{
  "n_kv_head": 1,
  "d_mlp": 896,
  "norm_place": "post",
  "positions": "learned",
  "bias": "all",
  "tie_embeddings": true,
  "parallel_block": false,
  "init_std_qkv": 0.0334,
  "init_std_up": 0.0334,
  "grad_clip": 2.0,
  "warmup_steps": 200,
  "decay_fraction": 0.834,
  "decay_shape": "linear"
}
Each number is 200 + 40 x the weight over its row's rms, rounded and kept within 0 to 999. Layers, rows and columns count from 0. The size before them is the row's rms in percent of the matrix's.

# up: layer 7 MLP up, 896x224, rms 0.0595, rows 306-333, columns 0-55
# down: layer 7 MLP down (transposed), 896x224, rms 0.0385, rows 306-333, columns 0-55
up306,093,118,165,151,229,176,220,181,131,235,207,158,248,146,154,223,241,215,205,214,192,184,189,187,208,255,167,171,219,238,196,236,245,305,208,198,122,243,138,258,258,164,232,226,217,153,273,151,243,218,211,150,197,206,140,274,175
down306,098,170,268,141,150,234,210,158,184,197,148,216,138,267,240,140,165,199,176,182,185,262,188,230,220,245,293,319,188,158,201,147,222,127,242,176,275,183,210,149,208,186,226,198,161,195,219,193,205,198,203,163,201,197,220,209,221
up307,099,217,189,209,191,133,180,185,192,173,255,144,244,110,206,211,209,187,249,148,270,249,175,218,167,181,179,191,173,187,281,171,228,178,188,269,138,221,217,206,223,237,184,160,189,239,208,175,166,230,270,158,204,176,180,176,206
down307,095,193,178,147,198,182,143,183,194,218,171,225,189,130,250,197,158,247,150,239,220,128,216,209,199,186,192,156,204,215,146,186,198,128,179,252,207,56,223,186,211,224,230,229,186,234,255,229,155,190,136,194,198,209,215,254,142
up308,096,163,229,219,179,229,184,150,123,188,216,208,306,132,213,244,213,171,239,291,169,162,194,180,162,247,236,237,198,291,165,183,190,217,259,203,183,182,191,265,300,234,231,165,155,185,121,160,208,234,189,188,192,245,232,161,187
down308,107,165,211,162,201,239,213,266,203,119,114,233,255,136,188,186,214,204,211,228,143,194,164,212,258,172,160,191,222,232,136,196,198,190,180,233,181,180,216,227,254,219,190,178,176,95,148,200,263,154,170,127,232,219,265,176,216
up309,093,226,185,139,231,245,181,225,161,239,184,183,227,268,159,236,205,301,274,170,186,205,155,205,202,217,201,191,213,215,177,186,177,236,261,220,178,159,143,200,236,174,203,258,183,237,227,205,271,215,208,215,238,197,188,260,159
down309,095,230,206,198,229,174,155,249,264,179,158,237,167,231,174,194,158,163,139,144,228,218,213,210,197,170,143,233,231,158,133,173,225,214,177,145,227,154,212,213,170,191,205,226,170,158,244,170,164,206,167,166,232,267,234,126,168
up310,094,148,216,154,214,220,261,288,159,235,229,133,216,228,195,233,234,242,187,202,248,216,219,120,209,235,217,251,134,192,218,178,237,226,217,207,180,190,228,193,254,202,181,294,171,220,184,214,192,170,184,206,263,211,144,241,145
down310,097,140,185,258,271,239,218,165,189,132,201,186,144,156,269,174,157,122,136,192,240,173,204,170,169,191,219,139,146,299,232,195,206,180,215,253,173,178,138,221,160,188,145,205,158,197,230,189,156,206,163,193,256,205,124,244,185
up311,111,215,208,229,185,216,180,168,259,260,220,216,131,204,192,197,164,134,234,170,178,207,161,177,216,156,260,207,286,191,203,204,155,145,261,149,257,85,166,148,171,139,209,178,217,230,181,197,189,228,194,207,156,121,110,246,194
down311,108,212,191,151,233,221,214,208,266,248,173,171,219,168,187,317,224,223,174,241,134,197,149,252,160,270,145,232,202,195,209,127,241,200,157,180,255,226,228,198,237,195,210,319,137,184,197,237,151,127,221,136,215,241,240,249,251
up312,103,241,148,142,202,232,187,253,188,241,230,242,170,211,213,96,245,228,260,162,210,214,131,136,226,198,178,173,142,164,209,199,237,240,223,340,299,180,216,286,204,209,253,168,198,158,232,171,191,216,172,216,139,221,187,192,216
down312,102,160,231,177,146,151,173,105,208,162,207,199,172,185,134,171,232,236,267,175,201,197,142,182,177,176,215,286,235,192,210,170,229,201,194,141,185,252,176,166,209,193,204,227,163,254,195,215,142,229,273,219,248,258,182,219,212
up313,093,211,173,252,186,193,208,258,173,227,236,197,215,195,227,193,220,205,232,204,264,237,239,206,170,250,184,182,232,203,98,150,230,191,211,165,193,219,207,156,253,219,195,193,192,290,273,171,268,224,194,228,129,162,79,208,194
down313,102,183,163,224,152,204,236,212,233,204,222,194,160,223,222,218,156,136,208,190,206,200,179,190,149,319,184,148,171,159,263,207,144,250,267,286,178,136,181,270,202,159,202,143,160,156,228,206,179,255,183,204,250,191,186,160,236
up314,108,174,223,180,187,224,188,185,217,233,242,211,144,239,197,249,179,149,189,200,249,189,138,201,161,195,216,100,231,214,218,208,174,244,248,202,221,166,239,205,184,168,235,126,257,187,229,169,226,108,152,193,271,146,217,246,176
down314,116,142,206,176,290,150,278,161,233,264,224,222,252,177,179,193,226,212,191,222,210,185,177,192,185,262,219,220,215,243,198,146,162,257,164,137,229,279,167,164,170,208,207,170,239,118,183,236,246,214,232,168,173,197,167,220,290
up315,095,233,216,168,202,178,264,151,177,175,212,208,165,170,223,106,151,194,213,192,173,300,160,270,179,203,207,209,192,184,199,332,219,176,251,220,112,218,172,170,184,264,227,178,170,208,214,238,117,163,211,238,166,224,220,136,236
down315,100,148,218,269,263,127,190,174,199,235,187,195,218,185,154,204,209,226,207,178,215,160,213,158,229,203,234,243,201,226,189,159,208,216,155,202,217,187,166,215,252,128,166,235,210,191,207,152,187,145,172,205,221,222,247,235,224
up316,082,220,201,225,305,174,203,119,182,184,213,222,197,200,215,202,249,168,203,194,284,179,193,239,155,221,230,295,274,175,170,182,177,204,139,168,159,263,174,134,263,162,235,159,169,259,291,220,217,168,224,189,164,169,240,172,150
down316,082,219,221,260,199,205,173,205,170,222,138,278,164,275,232,158,215,231,211,167,232,191,162,161,197,175,183,113,192,165,211,230,243,184,185,233,162,268,227,186,207,195,140,261,194,294,219,122,157,188,246,143,202,210,230,207,182
up317,099,168,180,238,208,194,234,281,217,244,238,266,193,188,194,172,186,174,254,226,239,191,218,135,218,234,247,192,257,208,190,158,181,158,200,271,123,148,233,252,219,138,256,177,231,223,232,107,226,163,170,225,148,152,224,181,164
down317,093,148,130,230,202,155,156,271,232,260,177,162,204,118,202,254,177,247,220,254,162,88,200,181,238,191,242,196,181,193,229,183,320,127,163,245,224,157,162,217,123,212,194,211,238,198,203,147,156,199,228,268,226,147,168,237,197
up318,083,199,210,171,166,176,116,139,201,242,215,200,144,210,195,160,228,220,220,241,142,220,191,166,166,276,282,225,220,134,269,249,198,196,195,226,206,199,176,194,164,216,156,271,226,278,180,133,189,243,124,180,126,207,247,203,190
down318,082,199,262,186,205,248,200,108,186,159,196,170,219,93,217,184,152,202,178,206,236,184,253,234,120,187,212,183,218,280,198,187,217,236,162,195,206,250,247,312,199,231,139,199,197,152,165,189,143,223,199,201,196,220,190,160,176
up319,097,153,169,218,182,199,314,209,241,230,270,213,217,203,224,193,197,210,195,158,227,152,205,256,172,220,197,244,269,230,164,254,205,204,259,206,200,225,199,179,235,238,220,204,122,171,234,242,145,181,198,262,185,199,135,178,187
down319,099,168,246,223,260,235,186,285,258,194,183,266,213,225,186,132,216,187,236,246,208,252,184,300,284,156,199,132,214,203,154,215,299,145,247,197,249,162,221,201,188,178,216,185,189,234,180,235,195,173,210,281,102,170,212,162,184
up320,093,229,208,167,212,145,183,211,196,180,123,195,230,204,157,155,205,210,169,223,179,164,210,219,187,130,165,109,220,285,175,232,172,169,234,277,203,212,275,171,249,261,252,192,137,258,146,253,167,167,204,213,219,284,190,162,259
down320,097,180,208,223,154,264,230,242,208,234,185,230,253,219,207,186,147,130,173,232,206,247,242,200,199,187,201,210,174,177,170,136,274,186,277,216,199,184,180,183,187,171,178,179,225,230,202,182,219,200,240,140,113,249,161,218,195
up321,108,272,191,125,171,243,221,166,99,248,197,208,263,169,239,199,174,204,247,205,205,152,220,189,238,212,163,148,192,189,239,225,169,200,212,268,153,208,154,203,196,237,194,252,165,272,214,256,152,241,242,149,241,274,236,194,193
down321,104,158,153,225,255,263,184,188,182,163,261,162,256,160,150,171,226,169,162,259,191,197,172,243,152,158,173,202,246,140,283,222,288,215,300,143,155,152,280,205,292,198,177,170,214,248,194,239,242,205,192,230,151,245,209,209,86
up322,097,173,193,185,181,229,168,205,180,177,265,179,196,240,150,173,140,223,175,141,256,185,152,184,193,179,230,232,226,174,238,219,189,150,204,194,302,208,234,204,178,190,206,302,135,200,228,210,268,235,211,265,194,199,196,232,209
down322,099,147,195,190,253,143,134,245,160,153,215,197,201,252,240,180,197,202,209,228,185,185,290,173,206,150,235,193,241,212,170,142,207,232,148,218,202,231,203,182,167,274,166,204,173,229,218,219,204,187,174,204,234,172,254,193,173
up323,109,214,191,228,202,205,228,172,197,209,142,156,252,193,227,177,245,234,161,201,256,242,155,195,158,281,148,189,123,206,141,145,169,259,202,195,158,225,225,211,178,228,182,214,165,228,263,211,252,234,242,136,170,175,173,235,242
down323,110,220,162,231,183,203,200,218,211,186,140,210,221,195,222,130,233,252,115,210,154,252,206,149,113,257,208,253,211,131,220,229,219,178,104,137,233,221,174,248,223,162,204,204,192,215,271,204,198,289,198,204,164,169,237,252,238
up324,106,179,252,176,197,253,217,196,224,147,191,170,120,201,208,199,184,149,202,207,172,223,136,280,144,198,274,218,293,161,136,220,194,229,239,155,238,165,192,167,140,171,271,204,250,195,189,271,160,196,177,182,269,153,237,200,200
down324,098,215,164,174,247,301,207,214,258,218,243,219,261,227,171,254,228,163,205,178,241,259,240,149,228,174,119,229,221,246,254,227,207,162,210,183,161,176,211,274,232,149,124,141,223,184,180,126,140,216,197,191,207,228,191,208,235
up325,100,190,184,171,130,195,212,129,228,219,155,192,239,176,208,264,277,285,187,177,181,257,214,152,125,302,199,184,299,276,179,173,267,169,165,214,162,196,164,195,230,200,170,173,198,240,157,185,185,218,159,220,206,150,237,112,177
down325,101,252,224,301,176,228,151,275,166,201,252,133,231,206,175,207,244,206,152,188,176,177,233,201,189,169,185,186,137,241,237,168,201,127,156,264,177,182,235,234,114,115,220,220,182,236,238,174,164,222,149,219,248,201,153,179,180
up326,102,232,148,193,194,190,181,61,286,168,208,178,176,182,250,274,213,196,212,182,168,187,231,212,272,262,198,175,178,153,274,222,220,214,210,263,197,199,266,193,193,233,271,203,259,159,232,162,158,145,205,212,247,210,222,182,210
down326,106,235,258,229,197,170,191,184,156,220,123,218,267,216,226,250,171,218,267,232,196,209,183,147,187,265,162,246,171,247,189,136,129,174,176,238,217,252,197,119,235,189,193,215,239,175,256,150,241,150,248,162,224,213,192,161,203
up327,109,231,153,145,203,241,250,159,235,248,206,250,208,229,236,182,173,216,207,209,222,192,153,207,96,152,204,225,202,158,223,197,248,212,198,206,243,192,285,193,191,223,128,236,244,232,241,209,176,189,231,196,170,203,223,189,184
down327,102,198,178,231,153,163,238,207,232,167,253,98,233,184,174,204,139,220,141,195,259,239,192,199,140,155,200,249,177,206,223,316,239,223,213,209,227,198,186,189,191,208,218,166,170,186,227,243,169,262,212,187,136,236,151,229,225
up328,088,196,194,245,175,176,182,184,156,170,307,247,175,173,218,208,173,190,149,163,248,173,235,147,234,168,218,132,234,189,175,230,227,90,248,185,181,174,165,237,163,181,143,127,220,193,234,208,241,235,173,235,107,222,231,144,191
down328,085,227,287,221,187,239,278,234,193,220,161,181,93,235,235,199,147,207,200,194,177,217,147,221,218,182,158,227,185,195,210,209,177,232,184,186,187,204,193,162,169,282,268,158,170,259,221,124,293,220,225,209,221,176,195,104,228
up329,098,172,220,259,169,202,235,173,156,89,202,278,219,250,149,222,204,188,193,202,185,214,187,149,193,184,233,220,294,158,208,210,214,141,274,227,193,171,162,241,221,202,229,271,109,147,137,185,201,229,214,215,229,150,262,161,236
down329,099,241,175,129,291,164,201,173,188,237,219,194,110,130,231,173,207,184,247,205,254,178,225,272,223,172,210,145,175,235,219,206,165,245,212,159,214,237,175,127,206,180,191,189,185,213,177,181,178,154,249,292,189,271,257,260,239
up330,101,231,137,188,206,179,164,202,240,235,187,251,248,199,193,295,161,273,224,189,261,229,152,168,178,189,141,167,229,230,232,180,220,253,235,229,166,248,204,184,232,148,214,152,259,199,240,217,221,213,256,195,188,260,169,187,161
down330,099,138,197,248,120,299,175,169,246,181,213,211,265,143,177,203,192,253,279,183,244,224,210,201,167,194,185,249,184,165,225,259,190,134,220,238,249,194,113,223,189,163,120,216,179,169,176,193,166,232,183,160,249,189,159,218,225
up331,100,176,185,204,170,198,182,187,260,215,115,144,197,166,127,129,149,234,201,204,114,204,236,237,123,162,253,246,253,182,210,197,280,206,216,240,198,197,283,233,270,191,180,171,197,252,190,210,139,170,200,183,281,231,191,228,196
down331,090,198,171,274,177,166,209,160,207,246,101,248,154,136,220,188,209,235,213,192,142,198,222,171,335,257,237,198,139,230,186,216,221,171,215,155,203,204,221,170,219,197,208,266,222,237,226,212,177,184,245,186,183,186,185,212,227
up332,099,187,169,191,158,244,206,231,176,202,205,248,161,205,224,162,227,197,212,201,183,215,237,140,167,232,239,246,188,188,195,150,195,215,178,156,245,181,244,208,231,194,258,170,246,121,176,193,171,159,220,155,172,201,243,180,220
down332,099,193,230,193,182,165,141,308,228,234,177,195,172,262,147,215,155,195,251,218,187,202,184,227,190,183,247,174,140,151,201,142,203,250,237,170,151,147,143,178,198,211,110,233,208,203,204,217,195,239,191,232,131,138,222,181,260
up333,106,178,233,213,271,166,185,128,167,205,294,159,183,130,242,251,199,190,192,123,204,254,143,220,187,259,211,210,293,224,202,211,167,214,171,207,220,197,147,227,173,150,221,129,258,202,192,135,97,140,158,257,265,233,159,189,116
down333,111,216,178,217,206,186,273,176,257,107,230,193,245,147,218,259,198,217,223,152,85,243,174,112,217,222,198,220,227,231,227,165,108,188,156,142,240,229,220,219,186,171,157,231,136,205,244,115,258,210,221,246,253,184,181,251,217